From a checkpoint of a small transformer trained on Wikipedia: width 192.
Each number is 500 + 40 x the weight over its row's rms, rounded and kept within 0 to 999. Layers, rows and columns count from 0. Numbers have three digits each. The size before them is the row's rms in percent of the matrix's.

# layer 9 attention output (transposed), 192x192, rms 0.0829, rows 156-191, columns 0-95
083:508575522516495492442474506500506496509517451494461495515505502509515550524443564596482461510481558525480602414514427548390516457526463504475507481531552523516479493473519521463511465497533479532564508473523457523463440432494565556498473476467572546497489485521471509500470549563483547571
079:471492486497530468541490521479477469544612411495481532573568566510520528489442512524524488531493492558461607458542445546460482449494506467495516452477545481528502454498456440520479441436474432494535567490501502546465424419485520504448506482480497573514448537527457539511487573507495526533
096:544461492496449548479495502529491494500400503491447462494487460523516528531554500489482477519456528485590461474458540434492491439533449539532522488542505555468557529509545499469448536593522588516493438490542500518536548555472506485564442511509500487508495513498492489480505491479557526377
080:438516474442524524538504532549450508462488455489513487523551516510434515469515527475416558454498545533522508441389522455474474468514462427432460492493541484491464444560450480512437461515513516475488501456500441550538467509539548503490532422509563537509545499465463533508486523475531514444
103:428461531416529531428529458541547484510551518480540406416531427517509464456513505487482494538470493511481467503500455431532484516472504486524531507475525492500421600485486504466449513474463552528465424506543571499462508530461511405541480477540490563492515483460462524564474496499476532546
101:528469509498452450443549485566518451474534489556497488462487453594509488461572519518466561457559521486547450477494549477469451496540507494501534486469539472458417504541507480460491628554512597502485495458466509490567513547553573517510512471442517496556431505491470559496515469479480551554
107:512503438448484441507446523558448450495555436556506568459452480525511470540561499466488467493496526524517495506494527591448506482538545503490459537494553501455486521516520518600502494447544536470494511545528446460558533564552559545491474552495502465545499513534458496460541454484495440456
110:544443548476492545516519500434453528520467563499543459485525436533453540506524478532503496480551561492497511481506470446558462551529507525565482486553479552570499485555515471491548508543448501555504610477476491463504561391490525524469467482522529491511458496428533510528458445556494492571
105:540495553519486498508438498424517487439461542461514511526554623504447570461488447515524462485517533522524536482521484489520471533542525554436510462481492499541499458562511456509484439504446475572568567520428482425543540447495484516482515543484572511487428506522614543485490528474516425502
109:489469508467527511432491472521499510510584481461561481442496411471518372474453518488463468537550544483473481520489566424498456539484496422529499495528525540559448563495507538460475490474438474446472448505563579526459499546515497397521474554527483544550494515478458508520490507497517517499
098:465535514442517507461425484537517562447523453539502494464427386538511510567566506469426484455423485539500447545456460470497501506506485538472403474483547520471485512567516517503572535456562485504531452538438493507459559490492551475519481494516494493594521562451465499485473503492486454504
102:520485555506449510446585418543598470430489455530475416499518514560503444476474494496569516436520554448464463539467487456506508548547512468478552511400484489577478483548519559491468612491520534551572502488512545435464514476503540456512532524509544517470478536452564492543523557515465525530
097:518481475545564477550535570417489485564481550521521507587528534472491523467458500528492581550456453567495532473521509460468524484481487525550547462529476486527520443476498399456495469529478395506463485470481477484541475429499418552441571454555434470421483492538467469440448465477491509517
108:495527484519496462499474441539490551566523509482500489457500466496520489516423480467520473466449496508539456468532475507502470572431452513457538449496553475490490507503535512410491502514497479494452415519467524590523593570479506558437477498436451510538514543448486518599440489528532498495
103:442504476460491430468446432548525548523462501467506420487535490447419471501475481472502461499438539521526517493524498512482522438480478450542506552564490551432440496487538534553498529484509518508430513461599499528470498603531501513513490477443490489503574491466536498542548433486481491436
110:472557442500476458489511456536558531516500501536506506510506516460497509488397455515567530565462528530495517454471518557506537503386482487472517499504507448476487471512502508493530484484476445535453471503559486570465443604465547531459506496476407472479504535442463475486460545527499485484
103:543432499527571524500562533464480471544529554468563494494577527460548456493452487507586490543521565502525514486542494511483458567478520537453587469505440487546483550480514480465452465479422478486464518490462530449546526482465460467532511472512488499403443488537514476529478531528492553499
104:602525493461468560515489552378445489499484609502516495556529432456505581553518527431493463486470416461471483395519547467481462565589511538490501447581469486581504495463457497464477498518517537554462492452444470511560563471498519597480441443480478486480537436560520477498526518527539483523
101:521518458502496498494556542434463493600530538469472502517543486452502591502487529460484463482475437495548459450520526503461488490517500533546523447552508500441509473462472470420489441524490487491428468447521494483580528505465473570464512437495463501465475436565470433518520473546511514528
110:479459534512473414478507514483547548540466532535533493515469493515452489452445530522478561482512509558500554467514495441553516545449488448527538530544517513512522405491519495528472459551451439539505542443485476512457501473525461562488518514472568543514483556482536549496472494460553483521
109:472488456539479498543557532537459472539484460553433582493446525525498432465529515563494514444589517458495500513549469526549543461536497461506511551459479552462542428479544470546538503511533527426497522552573446511542466469598499508490484519578551432432489521567570511458510419489491520492
098:510486526487433434487530466567430472500484462494466538443490539483435438524466543549565474526553596472526420509549435560529487484470532443478499609535451538460506458553491516537500495454517510487483536472524455479502532482506508549514488520422566446486509502475541498511537429456507505517
109:498486454516505514540493507547480476491466478544528541515492535526519513467454480537573489480555529511505541521506504638518554558547459493454594559420500433513481576448487478435500429507466576435466490542489522512556543580478479527486466560525460487425517550508521534526479532487486563467
109:456525443441430493497526467545475467507562395531456515415460496478528484533547484473494453493481472460483417482521500509502479501495519489518417465479560483405473495510403538495515511430502536491473447544484535546485504541472588539460458544444488540576429483524464449543536504504509469512
109:541518492520484506584471519555394473515530485486472599489487504450544507542546576501557503499565507433488508512526541521579561477499528470503537520530511491480553505465494511552494433511538531402476534535499515529521494523541525477527474507470492466486452502550518474534535505577514510541
096:521496456546513500501534503469504489546502522535448565473576557504457473460527565515531598508521488478484576495517467444512455514412555514502545487474500473498576417422497566484507523538489424485531610499494467523473480456544493498532509412586508450445477545525543507540439477476479526501
106:530459565487482548474503501483481557506465572481483450559556503522517492532440527502526571565612503476485568519506530451524530484490537465487523478493460487590542480438567539520463460510513490517544562474518543502466444510485494469548468449557558501462534444427498512589524542527523543542
099:557504495533491468551518585478423497582507570472530524545536458417506520482466572493460528522543442510483542447546548458494510505511468489537563486561503554494508462479531459456467474517457448441428476454496468528556508462563414569457485454507536504462488518596466537482492497473496525533
104:517582489538496548543551547535455464529574491445510500493559540446579446496538517508514390496462416437456438503482537519489514474515488544548523447470512507454499539467417547433478459476456535433506449525462547537595481518491495504495441518521468515459488455570479461557524559535465516534
106:505501499468517505495528543471475509525483513505542480448574523556507562459490462514451432509432487559533478483475470525460514528518506553524473466498514472460460486516401463435530479493459445549511467509485447453547549483418488564441538484555409536486490464467497453474474522506510440506
104:480499517499495520484430534542457511470540524407462578496521539504563572503481566504531450564488445544478525520508543584499571472471530475511474543496519462501520545436467574519499397496532463435541478547544511557529467588481457481555456561494468528530539501494453527494464521468494463453
108:552493488443531555521513585461487497586449572527482527487570476515483539477497511524547539527459510517551542458487467516575488425407562472562437533509510479513526503484426553542552399426466486572490563520469442499452467461451484485497499467497491504427503477516448507478451477490502533472
112:545507567491476488537517522453523500509434512518528507591531556506505558527470429496476528586554475484523546520484541462520534432511510565484532486500477485497478482528509445537468453516437531529502551403439536556431430497472510500513449480480523445428445509475480507476525578547484505578
090:573518495480509484476553559489585472482510575479546427516582417479539503434481513480479492530425495517522470446557480492461487564512469505522523461498473472570482520465422473478478501490484457566491443469444485458473590476453443480462537498493467493443525523554466459484473532463516547443
099:498490532522496439505590531450589486500493552560510460570507583508473525454471505506473606531536514523561532498545507463494507467480503507519574516468446519499528465501538444513472496525477467590495566429456513498464429449536489511524532478498558507405488513528529499435515478466500548561
102:471526522457573529514392467509486525543505473453489556466524514470499561490501426509480449529490492568496492489427533517533546473456550512510418517496594545479458519570487455520571408411464459462465503551516522452480474533460511452492488547530488493561444469436471500495456501548489431500
# layer 9 attention value, 192x192, rms 0.0844, rows 157-191, columns 0-95
086:460560462490456525466509483513418508415457487495499455449453520506439544487471489423523516558474481491532528497463520405518502452534538550501488600513493523483483516491454563550606521462555523561490496481615462476508504479437576478474512467428520508524467503500557449494527489468527585463
100:527532568525469486525528504507555441460509452522488480576534471489538498490506477546510431476564512555395428511534468601519472512522422478506503457443506451542508493485501469476456477453455507499543489524447459478500518485556539494504520498484439470436512466522522537475511549472483463535
087:437497468511457466478416506491522535449462472509474514518496508434480526537460535394494454491506468554496575501499519527502467466562498523482496470454492488424519477504497501532517568421490465484538539631539507522558480518487476502544473499479550540538518515474470505583515433530461579531
102:415504512514513536454514514499485520510481441472537468515452478494505476590516500556563451476525451457531513463505443526557495542500439491458519468479567484502512461494523439498451485528497504494510450494471536388531545457524472473497607555468490519450488491556512516528498569452517554549
102:533465456523432508475480505452495415493468414575517458486451492475473502647457506488494445498495469473539481440472542494482468465448478469560463516534487572459476564510479431526449493494525502502466452542581545468424398506542508475577432523524506480453587489517468499529507431503543471427
109:596465476547483484516473426583517413456524481549540591506503494486509430493478508559501481433471427523561505480482509539547522532465557472553480527495514483446499569515469496461492530492525476494553573555516501553415463508464531494564470465495527547460513538490505524452490381495531468450
111:520509464490543520449463504522501557457515459539525463466550501490472559529535590531542497474489562493468532479498454447515523413534528537518489482440543575501492522507574483566474567504434493427460491424501551479521493528512474492529513440552480446533504495496460482476497490570584501490
104:485515522512544461560449491464523554490478547493524526434506531444505558382472562476479538540534473520438462508492491475459551469494544482514540469428498540468550518522551505507508477448433513440522542554512480508553467506504479489545390483599500434566511499456581476499533534495547479443
109:504593506414577575411555517529489487466530476511555498491445487487464484523499524528457477476499542506580455510570476510560479512573483506477480472500555468529506482501546460510450623514509477499460469455493546461498555453510498497454528570471538563423531498522446522544537580400430508507
092:447462567597571567537457437573534421533449443461494463522535475546518527520548483466539556472436456483534503488528501498569517477460511496508481478495513452562509526522533478525504493470480517498551513443462563561516570493500498491515497517488496438571494470531444554508420476505545526485
101:497529469498416531551454533500488505470414444554507464494438457511524527515471450547570521500512562492481556520561504559509483480473506453506485509411455530469528509482552472545512451525471474528506475452477544472532486438539458463515481494615520500590554540631511492550526543487481472495
093:504502433518523464492551584468485498550541511450488451505517500468492509464462488554472494513474502487471483515448518479452520460598491499479509517581538535492485497479492527439506579496524467463443467463482372533532474540480509526454461526434393526445507490483501459472496478536576575563
106:422439483525554563450522545447539510507512530514519437453533481539440497533461531523489494562508447499534511507485461484552512508504461501482552571567466382561436517492492467603476469538522544450419523483530546464484474524498510509437463529472534439501437511490575517480501469510492528444
102:465490508549544495523543496539526510558508595505470461496505524500522460505519479514585479486467450509504539510536429418520464593445439473519513499488416545594538422504461555499554537488520528485522543457519516499480540481503551500513597460454539562458494483496547503489521508463401475484
107:505433427492505522544511562451517517478507480531481497429474495524465498518452466513488487552522499556528545520507484528482425459515449455537479509561483448482458444504482506527570466462502499498431591506545415531489488512506551512458470543522437504450502406513497500460513485499432499548
096:549613453485517502504592578439446550441514501458503509508539496490485480500481533500538566522513526514485430484510535503477535480553511550439554510487594465474481520459501424467461508534536469442434405487507441424559509500433503536518489459505511522495544472478548506506554582487505488495
100:479440542427531484468532527450492489486490505486469497540596448427529464506458501474476520503478475507465483487485518457497528508576538559424473491491440516509504531492397535466494466516483480401451560505471495538520517512562513505470473442489491485580454503579482454514467528468547491502
097:542438460498443466448609562481508468528500573516463480500622521497502488524490481549493529511508471513476487447445515509543565465477460593483531488572486440520455576501485561414500498508538502481516520487494500479511484562498503518501523471479475522452479521549507435511461446483478500480
110:455448510488464413496425519498507563562545500569562464411465542521468576484468548545437505558504466504575442516513484459481522449481428448544449510483433501534474464519506516510506563555449524526481571424536519533533489580549451536434429516471519501469487456510557508476579448496432526526
111:548504484507398420509449522562484463466600519521459586500462523500485424468588542453483450457526562472488507486468529522439534521551556491549529523513484515491515496481535568519536541541532458528524534531550490582445439545509454497497513474513512527480533462475521494533538452513541484489
103:538505536573501468543467451576492540480508475571545554455539517502512444511497482612446470519474529498506521528513487455510490482417493480583452473483489538467502481486559504484498450610516493512491538518510518595431545509494501465519551447519485501512501464515554556447544496560495472491
106:459481418506461494480498569481503525469555458586410496464502503486498430598493476490551467519534460555512534550461543530452522518523491450479562570524532459492522494482457491494511506520574525530487394563473420529468443553476510518487422490483528459458548579436467453475549483491454475523
107:467471455524410493546508479584484398503458483540521544447499503475476469508506431557412461525471430547471520482505485540583558503451478532495497497494554418479449553537518501461476391510471477536557555534529630484409460490494483471478498509504490442495416493561475498517474476468446512413
102:589529493525503473455517541472479543415515543523501585562496488547486493498571496537479458478537524567537522498481575486454568477493493484471510501483502461469491444492491526539438480560541503452480525546471490538463496520467518479482519483475564478506500482514444515512540504515460459467
094:534473522469462404532462562502469573487638497510506491473488491563503513539514514452481464545517554503552477494501486554467519469489455518517494561477498564491476429516485501542498483519554488487455536495521557480574448474472452531388587527505494535550468499471580547564543469515534517507
105:561447491436461509482456504479473623548465495520459402563495508537471522496449562548486502496553541514502507538519492550477511481524492480521512450445463495470548452465519427510490513531514502460460499424500484466555588504485480503461515476507449483498481408538538487505506553525442480585
101:516497544460473486442534543465464505547542524539471477476503497470465508493493564546439479517495468493526413466450494444485516483522490551473475518585499465509462459473511524431475616545522517416453508513518509606499518594505469539396468470448484534454483521498519500529562508533575507498
102:477560538418477509501571547516443462488482553435507533492534470466525452515534495541458489544473558500440531522460541598527588537498512590393570477559551415451492465513481467461456458533505476487590429568506544434511470437504473489456544537458552502500456554505470482508556555456536510520
101:467479380529492560556494484557527539534460476450476463492565527476552518542495506521513550506479481543437517454500466498553488474543494534508496495498575472497485581516446477445598498513432524473553489555493427511563493499468479512524485514511422482470508549456521475469472464496582554544
099:501536498454542529529447448484470519511527507497552549529470507508531458497525438467476471500517480537552535519494543556460500505474488426538549506503471438488494445526471491526540486516521510525595458631459446463562535514424547522410461546436549526443500547503469517424524501478444507537
112:483450398509565474490467493572485576540569441485483477451519539504457527474446454468424507459530500552543455497492483480525501493447545502536506494459514534498497397502444454460551446492491495500537477517535519460511515509484480530476479481458483575541451452433518499480461520533510451585
109:495450565536481450476493511425484546557420504544393479567492524511437571478468480487496506526533464517451523530446557477451526412530509496579492453487504530465526476471504400450460501504453512456475575464458468586484528531550507505501432463503415486436508415426442413535522538492453481544
087:455523498478513524500513511514490536474463438476468510474519442452535497550404492550445505517481480432487442453510502486507482473478497506436481487522469415500486491477425542454494453523532536529485496435470530438478420541525455494504487525519524576555461554502483507498468550523506532557
099:528453497490399412513402520427463501599501502531435506518499522473507576450455543506466524515532504457500445529471526490458513467460470498585499524516482553456509507472493512413522495518477507525511526454527486522477460483508449521496432516551422554474550446504497466511544520560456515565
104:505507460554657566486543462534522551520457513449521515459463507510473568378511531474525509454462469582485583544488485528501511467523510504521513425484608499472454461500602506516537540434470503461533479549512500465547532549441514477522465504517484482408466466468521505481490493420496517532
# layer 9 attention query, 192x192, rms 0.102, rows 160-191, columns 0-95
104:471480518550527539510559526548505574484483480592511524470514463515527498469445467492486442527507583481512487549499507471465434459462484480467443446521491520570532471477493469488442532419496525452454517484554475529485504483528568479490512461507505510575498517539458600511469495475421495494
103:545531448507543471507556504481471491502447481522503418559583531490543505518507564492491590470519467447479546453441492456453501478440512507489553465552513466459460535464503419484491493523436512507467473488591478503552479527421417531538495458491456484490525450515463494462560494431489529491
074:553504505531560485486536539484469480530485521536408449577576512518509531518479533510503554462561486528450499483466512514433434528515490442475532448533487437435456521485474461430397481511471472486495539470557441515476488468469399542502531452503479533457503515516505494492519543456504504536
078:530469482504475431445498582496510478528519509614440517518473541472538528490419490582502538542528482537472494491509487498414464497498496421526543442534520544511465518505489541528427556527482549453491516449490474545484455452390471550537509486545450503507536460543490464494452548500506514494
110:547498489505475531498467508468483470485421478518501429492458572502578525492508527494488570430459465518474511397452525517516533484443551484452548534450570513477494501476451432468526478489528517489459440502607461495487537489449461520532507482456502540484508521529460491512618507412470480518
130:546525461476427517492491442469504476559416458533540432477502472484580489522549506474478513427358479527485508502430538495536531475463474545485522519452503507467592486449507488539540500526512549474473490497508496540552550527406480542537500476546476456502519476538522493529547515440507476475
149:558528474504485454458515538508494460564426456536501434544552545459512486526511548506487548407510470523498525478432534462417463463440520474445545463488508483506485554437480427507457497552453555446557497472576497513521517529402424556547511482487481541515549442526498513515522520490516528481
200:541531468541467501461516530544521492542486503533536462516568554502457507520519533522460571444471456512445484477420562511425488500453570465465520449509502460522555524412475452491457490566442576478517533461543494513486504525460446578566538444483518532525562452526502497491497492509505487483
101:538463405546554454503510468461441509501447540483553494489483509480407511446449520453465507441512515473555436476459574451509446514479530478504472438504472498478477580481473448439488523458536439520528527526517488440497487514509494465515542422498547507543484500479458459504445517477524507470
085:509537516522509484427533530539474513479561477534528560545488530536457504423472469503525469567587489513556475475525471492446530549544522467546532437556517502510517553533537510506431553498515473460532503544399533535503433451489554500570539480456532506502543487586556503524473457549495474506
102:492492467434504535500495478496446538457432470481486445478415493551493486513513466451464450525403560472541452558487554571527435498497507451453484522430473569483531487495471518540530519492504554507497546504544551490550548500449534526473526505492489576531506462443478504590494515534431512438
085:535483512537468477503472532575585512529584530564548546536517484516515512505483553509464607544543500557446514536508470476485529549520487507501519391545534484476537544476550540514530515501497479495484512429428550490454469547527477449537477503515547432532517494522552449472457462458573456482
094:490500481499438478527503505482515514584459507525410492472493536481535534506552430507504413518455528554490518419463474524546439479507496548506477522448550386550456480485483572552455527520439553449520489520491497511555533488500440554492451532522503450486522477505552491473496500486514582539
090:482534533505481429379485546523539456510494499550484545498486444537495559468477483562547410552529467498539489563518479499443538516500493456503506489562425534456528504496527447521502545521470525482486551477450489520504451421491541543521552495484499494472475522543549489461559453554473483531
093:482544510499503511497435474513477453470449414508420527420486449510465499482501538502547430500441434443470506505502485565470535482479429533433508516462463510483489505504482477543544488473485541552483493506528461519467548555555419535426540562507490511452524515445491586474456566526433520494
096:484507482534502428470528528480425491509518440501437506506499536496476513464477479534459511543634483461538457472490513457451484523471537494546483475477501523475435496518452460414506500571525472519502549575468514452452450432511514503522536479519498492506527464487484507461504458522492541530
099:439508436528512429447475545498436426472519585483491506446537477502511468493508508466523462495483488514475466500451495482495476540501568472585485436501481554455495575499481571435506539428502414516468484515464536436463398463526483511548541512586455453537473480519500437464532463396484521538
097:546547571490464537530508496473524552548550456495537441563476554526543450514544511516512482504523519526455552567480495526514465472486460469533536410493546503504556510539521534532574448502462511501532522480521514592534525454460462484582443514457522475505515470502532496492583561484560488498
092:470600508519563518517483502497521508530584448538478494505478538508507498494509517534439538503585564540517480500417517474488565489450495506592540443498478467567528452563462520477508461573442513479515523554477532477420509472519519490505488568397572538453528430508544495472517470527509470575
101:531542512544507532471468518548514567494583498488512528516462541558488487507506493519487494476498441556472524500453515486497572480504483492494508481536453520531535550513542529517487500491500498472498517500500523537458487471498476494559511462447491467525498499530600420509514446478555440499
102:471554546437529451418504522490445430515501361522416491421468504497487480449515444539516422534461459482472440495479457538461439525443461520468497521498491531527518476508490501479520488507486573460480542497479486516472529431555560543536521532455460511475518481485516534566485525572461537539
093:497554505524458490454464501455533462561482509531470460489450594510502476483531467547491538524496509510512440515449523562505525608463486538541515439519441511529515450505483535454550466549487584511520529485516517531440498507431494542476569475357505506422520487526537494479511446471501569518
098:443567539479523545532514512495481439442460418487431500497515447517475507477539530492533448496581522407559417530518448496463493561454461505586531543479515564511525471508467476461500562560505510495498475572495505482503502447558581530512519533499515524533528485506431528504470529532443542541
100:541480496533551479532478479514502469480451525460404496485443517471535525469487492496468508466456476513587510429417540428521519470486541541417469583451488454505457510482469454572475488450440510497527459506534456452495551570534491499432441512491503502478467570487542518522473501471527466459
097:463590507455525548501499469471460488456443436484453482502399521551499477486482464519451471451405520473525413517490519519471505481506449523533542548482439517544603482510451546512456522553493605479538447543526495487529545495519567511504540486449476540530515539547490481567494506540449461495
099:501513507485502513559485471499522473499516479472433461523474468457558507530557539533505541432504492475527494441519551460537574493496492541540525611493500454520528422530446494521518429522499499582478453551555501480442497535561518567435462563451524486429483530454500492442603432469501507551
091:495495544539482478505493528564581523502586540504496517558507457490475512517454492490466487537587511521523479525515480468458537565532510509614519477555494497460547537512510487458556472508473515489521572545489532514510393539522531535529490496468476501501496527541529502477480447461560467539
092:534554523519522458476492522543466543512551490522520501552577501575484513444473483498437466489581523545556524498505430478507454478464498520555550435533523487471464545505494421429484519527488447443526462519442540529468450480517459481569523530564538467515475507503542530455510472540512492545
090:449499490494461489520522495474468491517526470467438490483535516513499472523570513462504451500480502523414522448486486600545505491523476525552474499470585424550472478529512565476513460516480519540534500523481522537485495438550513552531479529534499487490513513510531512474483486523500583511
097:530510479490506537522458482476461573552562494487491443493491508514524509467500463518414538502550515476504458481520555456448487460477505510456463468476507511577507482515481535473463543502520465503517504491486481451524551447531439497493519435471506520545539372442399452492613558498555574525
087:487504500509452479512518503512478561500532499557525490493440485530414459499454504497514547534521536516539483543503548496454518521494571471557495446513477504487542575479503519465514542477506497503532535507506532524542461526544481486521499478487554517562479489529520413575443467518561469502
099:508548562456445481468518539484542513551553503531499494568477500487530456528519453506530443577537592544502561516524428580527436502483462505538527453497501548535541533501539544540514476521459530510510563451464534531495471489433523547518451568446500525423521487536542546462499588518478508460
# layer 9 attention key, 192x192, rms 0.103, rows 160-191, columns 0-95
110:439462475435517486436536534506439529504562476441519549507460437487481473501542545554491530546560515489497522547440441534560535531573454530511519490556507544456472476569488569393504479525497461531503465542457526559495521415531492461482504510475437470439478502508534474509565554459513532603
122:540497540557516554486493440505582470532436542541490530540516525470478514457511398510532560470414458590511581468484552433523504487468549494468444453476466458508498506491515487573483477506479568459524502475464527503479562557447469484535553473536611478565544485512448561501435428471527443457
165:542524507515531537474528504490548468484493545507531497509495565551456538475560472526520533491442458583516529435475535463484510461453523527429457492508466426537504518423509502542436473499493628472506504446500501466517484507435491507509538465493550494573532495490473569508458461442512441417
249:535519514517516526469522519520541501493490503501515502483514571557468542532553483502482517467451470546531544424456560429464497462468546510441459492522475457511498506424532485541442493511466637463501509466543510472540502505439426577506519469474530528557564514496456537507461467477517483418
095:521462486536485512509510509540544471533444542541428500554475478563561524553517525517566485516526556462498501497563466508522544535504472559516433476494517473481491528531461475500458452510543465592444500538535535443450542419519610424448498572524430514522489488479456460537423459511421526550
107:479502574576514546544502528553502485447471554518541544551536553511489482434504412541537557476459491600483613446502501479495505485462557534448509494456538408511455520466550465566468520525491540466498491446486511518491533515504425515491550494521601475537542458534493494420458456499536505515
092:479434548512514514477507526497522522472462575520504494506514565537489521499519463496519546528469410560456564462494518423522472450490482521427426486525474416450442518450591454522457520477481558516503472491530534466519505498463447571490476461486583516526521510484469583439447506403516479463
085:461517510473481477442531488470446492487512465453490518479456568500504553546482458531561469533533444497514514550459489491498528451515421545478480530556474546459453462557583500480494546377513464545469414500468442454566502447567504477450473522471501516422473523510534511482442581406500482544
098:568549535444496517588458473478492493554496468511452444548469461577481491426509488475513515529460451500434458569517423565496488545436436438519465558474528520555437499504446566507478474536522502533529550505493548497474572479517482497475635492542467507502412563465428530524572520473435495463
085:480513486551551463457513505561441522506573493481478547431488519553515534598515483438498441480506508452526567504456486459510481530562491527434412473607478521497409516542492462472553467462452551469512484526527517438559529440507492508493540460495518516440532553441439527553498486454506551522
095:512489552461509506501518504550540521430475549527534471517560500501472504434467496491522525558518507531506483419545470413433530589455561504569542547434544479562504566481517537566556544566526547504513612457467543570459497534497469493523499486535515479587507509558475419493530482527511528501
082:514523492492546478412512487481477485521499477507467547485445558556468556564560465531526497500452462490550509532502528506531533473499481600424453438554383522455476462534521491521437485420498495469447397502455493463541489531439516483452539479430528478459517509525535517507445494394520489517
095:462494477441478480514480479515540499473502492491525516418539473457510453523517484527434520440470550498536492487459579537523518515557552477496597526443511432457568497509529458515498575537484450545450425496560450494492494600440546532477490477496475429521565487507518515489518464485539525574
088:425459479515551503495511490527490497503531528516550481358513511486496560598500513510516468493499539442557512481439550450541545471534485561478484468545505532518456502562538490515606494413449535423501475506473509435479470487478487503484454554497521516442497554556480529527420532404424484505
092:455479472556564539543510514526496495477479551463503479519580394481475438562449518486512484508495478502477487471579546506430538490540501466512550475472539439498535549465483478463518536597589543488534488512476473425486458512571563502501445579529540520528507438514420454504485556542436537462
092:472540446495522478442476511495481517480559520512507490451466493525549559538481553419501462497547509457510499550416434502475431547537484416492471518503557559563458448528448461486500513471491450470503540525563443527499502390473536504472516500514485578497499549471425560528553472526483524525
096:543560448517531543510469483485486557512594533484594549443510464431514563474495518435455497488487528410560480580464462517520445566482500417430503492488508546589511513475507553546512518491461458390469451448572514503473539503443503454457591511551497527517493426488481527574473509507520548496
096:506511505481525453459524544500476507515531467466507535425456545484522531540555534593593522538480459495534521458423562478546571453504561587456499501565481487434476439491501464465484514503472509515526462477511535506503536537441462548506531432472534484502522557484601502451456510472595484488
093:550547486571512494481501512475471501494505415542428527466465546507548496548454540529525424499566465471445519519459481518452515479468512520497447534567531521452432471533562446469526516426470483543481505545472448518533498401463539525489474453476479518485528538482577538405541516466559522526
097:553503513570461463499498506471402512541499444498471509447483572550468560551537506509576514511511531495532547513435526502553587414562456526468484548606454497440425485548594424484524495418482533511497455510436475413563492525494490484460436501499508458491508518451509497512448484412535509480
100:449476470550495562507523538505483536417534558425550518469499471520508473509482558504508450510530531458589536526506518479451500529501560489483538486454581460432511505521595466477555562499473563448500500490555446445527457504480556503524427552507523523497556508489412546489455482493488571531
086:494485521487435556480561493567537550493505459494514534499483489497507527546451512486514442455546486472539540438509451512530486481459483554449510537486578475556525542552542474506523456460489466454542487529498436544543517505494486535445498506481503528556578557564441520425508459463598496562
097:471479490560505511477461500552507518430516562508518540417470506520520537551396500416463429536561496423506479489476446455474423534499523463548463543469520527506510532503464518430475456563528517503497515487564519521463474408532537520478454524533542616461535476511453462486567466511466487570
097:536485486519471503573498516536537509498429515553483520533521367493529390450436505446428594457497483534383519576484480605516560507484526508522563502412566501491550479422512456492562507464523499557583533553496485520446455524464501500532481521536455503511512458452507482504501501514432563503
095:550421515524468471524494493557466536451479463543511532511493504539475521557437511487501487526602536505510499503490499502477531534469546534531456618458525506473444578551587465488558454529508595567578587494504495509523509518550426465444431477505503501466506512500482491452568468489495457564
090:550467526578461514509518522499555484476444524557463483500471453402577444455471486532484497479513504477489451579494488579503467452477503479547575470416515508485560492455531447472495436500475458500529492538496470578453474480511516504485431539473450542477530442521521495465579522555514450494
090:461532472532490456446484517479466549536505460500472537434442546479492517578538457521558494492509471429520521516449535522520512424548465558499400462568440568505463483537486452479484456394442482450504463522515515477480531500497459475438470468447482494472524484482471534458529508424496512469
091:456484408451517445449476481453435515515562469448459515427476515556479525549463528408546494478551492470473534533419454476549508545588501536488519493592486535497457440569481508430458485415451496533450494478532496459499499412448562516530531486543536508503501487432527492551505494489477476492
089:466525447520512475547445496474468520515531452449558521442519466476523469428593487579459480468487558463572521525470534503513476440569528427509545497471486454447568494494467456502478480535491453518496447543511489535480534534426547523487536528469465481549499469498484516458455516519533491533
095:506484510529512534458526502475480473502546490517514458517439545563454582518462549537603517526535507539515495535447450493462488525469468506498478588495582524569433474519508538528469505500503452501487516483512485484519559409482559463456487404474491488502524558412530481440522488489457499541
088:506538537535534480451492503491496495571482459509492524459479585546451597561484490488542517518527412458545520479445465536525507524520439533463384592548451559478432421525532488499484485474504491471486456488520479450586526478499495512459464436512485491481514501439486530438530480460509505486
097:450487501418511487436548498554549539539564459476457530444533513480496499529534517486500454486452466466536479437483592415497510484539530595479488403620444461492480462526518453482530480499440520461490501508527560517484509532442483575537479473438518513463497530551530470477454437475604476571
# layer 9 MLP gate, 512x192, rms 0.106, rows 0-3, columns 0-95
099:559513464554547546438472564507456467437421517480505544594488515487472435496520563550475456421547497528505530474460446477419516497510474488559526464506491486413520566471517451571480445528435570459449454479564502492529509557515437527501563537487531552462526520469528471488453471493539513496
098:475469542539494501520520517422506479544405499523471445507500577533567540512485533517485540434472459474511417476494529517507429451503494476485493497506475490482534470475537534419465522455541512440448462521448543467487508583492463498516537493481478540488504455529510520501515491504484488554
103:562508505542514450535530501506461496455472537493515524564549490470412485471543470569534532512478611492513525401538516524473450562500580522486460526451430557513531484452498578420467491502411463464523506455503473502501484522445514540546499460434514530507528551590465497525522591491526537456
095:520455519499491448451531497501534553456377456557532485435494444455491523467493547522491484471472441541476535493414543517514443510526467482513578482484457467438474545482471452495491488518467561505491565498566476476564501520485488552536510488532530511505493483508489440478500469429464505461
# layer 9 MLP up, 512x192, rms 0.104, rows 0-2, columns 0-95
100:458507504552522470528494505459595523542475492468491497463467457502553495506543505541480592533460508456521598460506570592535534495487515552458458563529500485520511516474458474464470486564489494477518589473470516494527504531503527496554538505508500497531481433516534452534482510460482505509
098:503436530573545467559567548514494478525447494509496451504450458463525523496412535536522526450476470464497476582492509496522475442568502512445486557481520498462568420522489497514552470417493499476536426502497535546500500511529443517471562463480433480507485488529513495470493449497482444554
097:495532499531580515436525491461481524430453509522474452464507492493514508528581532549518518463429565546367496490504499557455474506546543520443383490451456536551526509480493518459505533572495536533470514508571500476533510444435459485529542459525469508504469558595474487534533546522488535588
# layer 9 MLP down (transposed), 512x192, rms 0.0972, rows 0-2, columns 0-95
103:454515444545495428493480467486482481507535499542502450518545496470495442551503506520500537512528502528496528530554440499541515521440483541556511536534464451536527503470474416500456457559429570530487548465518555482499474464510510584459451437493524484509408493510541493462470570505486557433
100:476504479463577454454542454487490519514523481494445439510502486477494574546481517492573529507466531533482552532491461478523519482496550540489520524510521423530526555507485516490489482465464439400500485495458493457487502514390458486478457556525542462516562529492551475466490462528515394558
097:492379509483481457468472526513513486560551416577541486484483550463451479481437467516421551559478547476426502478515551451493368492535474571486496512473473564467542509531480515440472457492420473506522521521494559491466482481508537473537463553469489476466463563605507447471486583539483521459